From a checkpoint of a small transformer trained on Wikipedia: 4.99M parameters, biases.
Each number is 128 + 24 x the weight over its row's rms, rounded and kept within 0 to 255. Layers, rows and columns count from 0. Numbers have three digits each. The size before them is the row's rms in percent of the matrix's.

# layer 6 MLP up, 768x192, rms 0.145, rows 380-394, columns 96-191
108:131122115177150132096152150094130167131159117110092176110111120151092118117167149117134150111091126129115154134111129096125111093157145106158153148126120140135140144150110187160087157112104153118119102153104122106143112122122152127181147121113133194118171137150126166140132119058133133184
103:114136138149083165123102160165106158130124133141154136086143151161127145144192105146120124106131113149152068108118138155164115123126115172156137146124168144166114123087113150096112098129124106094158115113104156121116081097113119151146124125112144140118113116163127120104149161107112079096
094:182156146120092135154116143142093129127098110130146110128117123169117123146112141145100156136109105118093111141146161112167156084135117106158119152105124111144093128094166141115102138138142134117159209090131136127132120096119101134134142152100153107128103127148114094123123113128116135099
101:126127124121147092126118152131142086138163125101143149151115062127156163121121098107164151149088107118120094155152147127101144145112161098128082110110140127099140110160144131111153102156125133099115067151129082097095086143128184152108106131147128120145129149140099124132153074101120124126
097:114119119123113113128120086137131106084126164157101122087127072089125111125091127134136103114119143109116126128103134116085117105098164132116091166102126090136143144151126165143106111151159133107182072170135156123075112121137150112106090150168136165124130139098099156160121122118106115077
113:091108102124149131129132163101089212155141126124139109177105122132109085102145103134134145100137136150139119101122112091152114131118119172128152149129100147128140131146108129102128119138169115126119107128108138078136111152105156090096132107162144162171125148101118113138145101144134132123
110:130080137139147145111099162148159101100133122123116142131146149093157146131142100137150153123138095125134119127148087137112142100115146127133137095125112117137151116118114149099126101194133132132149119127119100123097163150123114111086099119134135142124088144173099083111137141145084144121
100:123114130097130153174118140110174135157104101103097167132126147168167105105163148142098135129133163143117128141117118134134120143158109128165090135140132166111087058121119151165101101096097090106118135117099155094118112162114112102133135124117131150171130105155126109121128147125091120126
095:105094141094123162091144141146126107091144104082165117100119141152105135127126111157119110076151095104136139121131100106145092150091124098110159163135123143129134139090151126132133125108079144113113124117122137124104093205146074092126150159146113094141168167147153135085112161122082176148
096:134148090181136177145110140110100144099166136129127125096096135100141139144154158136163120126136115117143080107142133153116167173091100120137139147124116103118094152149137100122162140165133108117181105111128149177120120087140114137155110146133121116155130103159125145122127124102062153139
091:112121088102123124105124198137115172094096144141085153090110140135144112140103064125109107138127105133133144155110106112129154107108134139170135141122104147148097134115171126130100083084127110104133134101113141100109139139108107127116145149139119105119156156125166151166117121151111131147
089:114179135094153102119108143121110096189121129133143141093140129156077141161107146105147131180134142131112138081129117147154117132111119122131107163108123143172142153104119111130120110056147141143114134129169113133176104141149114122144115107125122135105172132108112156146119088129132163147
101:084154128116074125115109157086110146133116115148123126145143124115160148107122152121150140094110133126148122132167115073149136132182138136134119167141131146108140097126094133112104124152132092113107160140078141158105104152107151126095142127124160149128123146130168105097101122114126138123
099:131126133129138099134154148202094160156145129153145157131135129136156154119112139100137132114110111101056169169158119139095150121149176164138111095125143115146115105103072130091128163138125100133111124154173118149108164134191127128141167131117097144158113124109146143123110152135106141133
102:170188120137119137136130134128140125121155140141130127123139165124131138106099114113133166119136156091135124138139132103123137121133150151144163170123138163149143175052124088107115133085116089110147071139191118136146110087125110124174105132135194094104137175151153149153172160106175133130
# layer 6 MLP down (transposed), 768x192, rms 0.142, rows 380-393, columns 96-191
093:155148153129138151119192200128131137165124118154132112148147124102151153127154153135111117144083113097075134120131123160152135105102134167141126127097130136084071141115111150141146142122103163118130141127130157118132169089120143140119128130124162123140142144122169122093159166107094163161
101:125115099133107143147118156140158116120119140128119103121168080157110112126112149173124130135133132138109155117133145156162144058156166138078098137105117120136152176089156165115141156110164119063112161135147143157120113104083129118161172120130130127161069112128119094160111109104145113117
106:161125080141129098144142112083106095088118143120128113150110140150114148110172100089172125135125163152150098143120104118110143101101155121125121120143132150139136118138126110108116110128137124129084082114123135160118146091095149139173168108103100155115112084096116080123135160146126139117
108:139140127106126114119142141126132138155121132082183163141067124142127119148171095135112077153183127122171118177125166097080102159108159125138094114177194096123114099148124129149114125114133108098126138129141164148138169153150160112125125154116141103146141150080131121109141121137119144167
114:134121111133143123163131155103154154126148121103145147094146118119102114147130117118106089093113100082157143133132137131118119103072127124125105186120127139088149125103126135153106138124143115132157115169119131125132134114124132146150100141078153130107097136149107159141118097166121134129
109:134148150146125141084105098116130133141130128098142133136174106132116134108127135154098145141128076165127166129080150100124123084161181140125093146089077126125127109139098133146170123124166114152124126125102153068110102140082133117188164096122153160145166161136116140081099139142130152118
065:185125166134124146094137158132163101132143147137104083128089161136153170124095083133091092122084162116139125140121132123105182100130098105123083142154115146165143108131114094116108101103105120142112161101150155118126123132182110078118120144127128125126129126152085111108145176130140113095
116:148079113148150120152101130128144164120099165126115139119097117154129143140162107105078134126151172116135179158111123149113112081091118118146151132147152160125103139153126105153117139117162120101121130157096103095113151106177119157119149095124136129132149143155124075145097141100146080124
096:114154168114160109140125131148156112109164143088135117136097125153147148136112161126105155107132130127143170106123133121123126159132135089119155125136160096108163129132132138109151113146156127109129128156107092142114149167130177102126106165133138150136120124118162185095114173147115160147
087:116116118110128139079062108133154162128107128136073123142103103124094136112131102169153129114109141131128123102119083114143159125134144135164135138125098170160165176119085089127118101132151111116085147147112125111117142124132132107128128115101129123136105132103125087095126109112120124118
095:104138109129152128087107132120138126130162133150130122134107140119118163168123163144139128139132133107158160098139158079126141129129130115079114154133130132111163147147108152162137098124138155113181112136122127125158123112125096106097159159102163143163129166136179157152124115111129150202
073:124170192108130131160153105147098134125092170137114114128105156120132168111127115139102115139129140121135091127142128119117150105153126112106084133123113120142156148123067117147148120115130126116108120105148112125140164123089114119116153108130112148156171120141085166160128144135153118128
097:174160123129118140152113150135105146112137103127055141135150156165096150104153079156118107145128158151110196165102108138098122095110161045112097112128151126136132110125161106108155111124165141118120129128151126107150155152119092147130146124102130140166142122169124145155126115115140109141
092:086154104112101083158133111154145120139066173110115199099124097146117140154147125098089136107134103143149132135103161116148125131163111121174123136172132090134114148159115121145115107135136070070129117155123131118128128143160134173174171123114131113147132143119100091178139141130123130123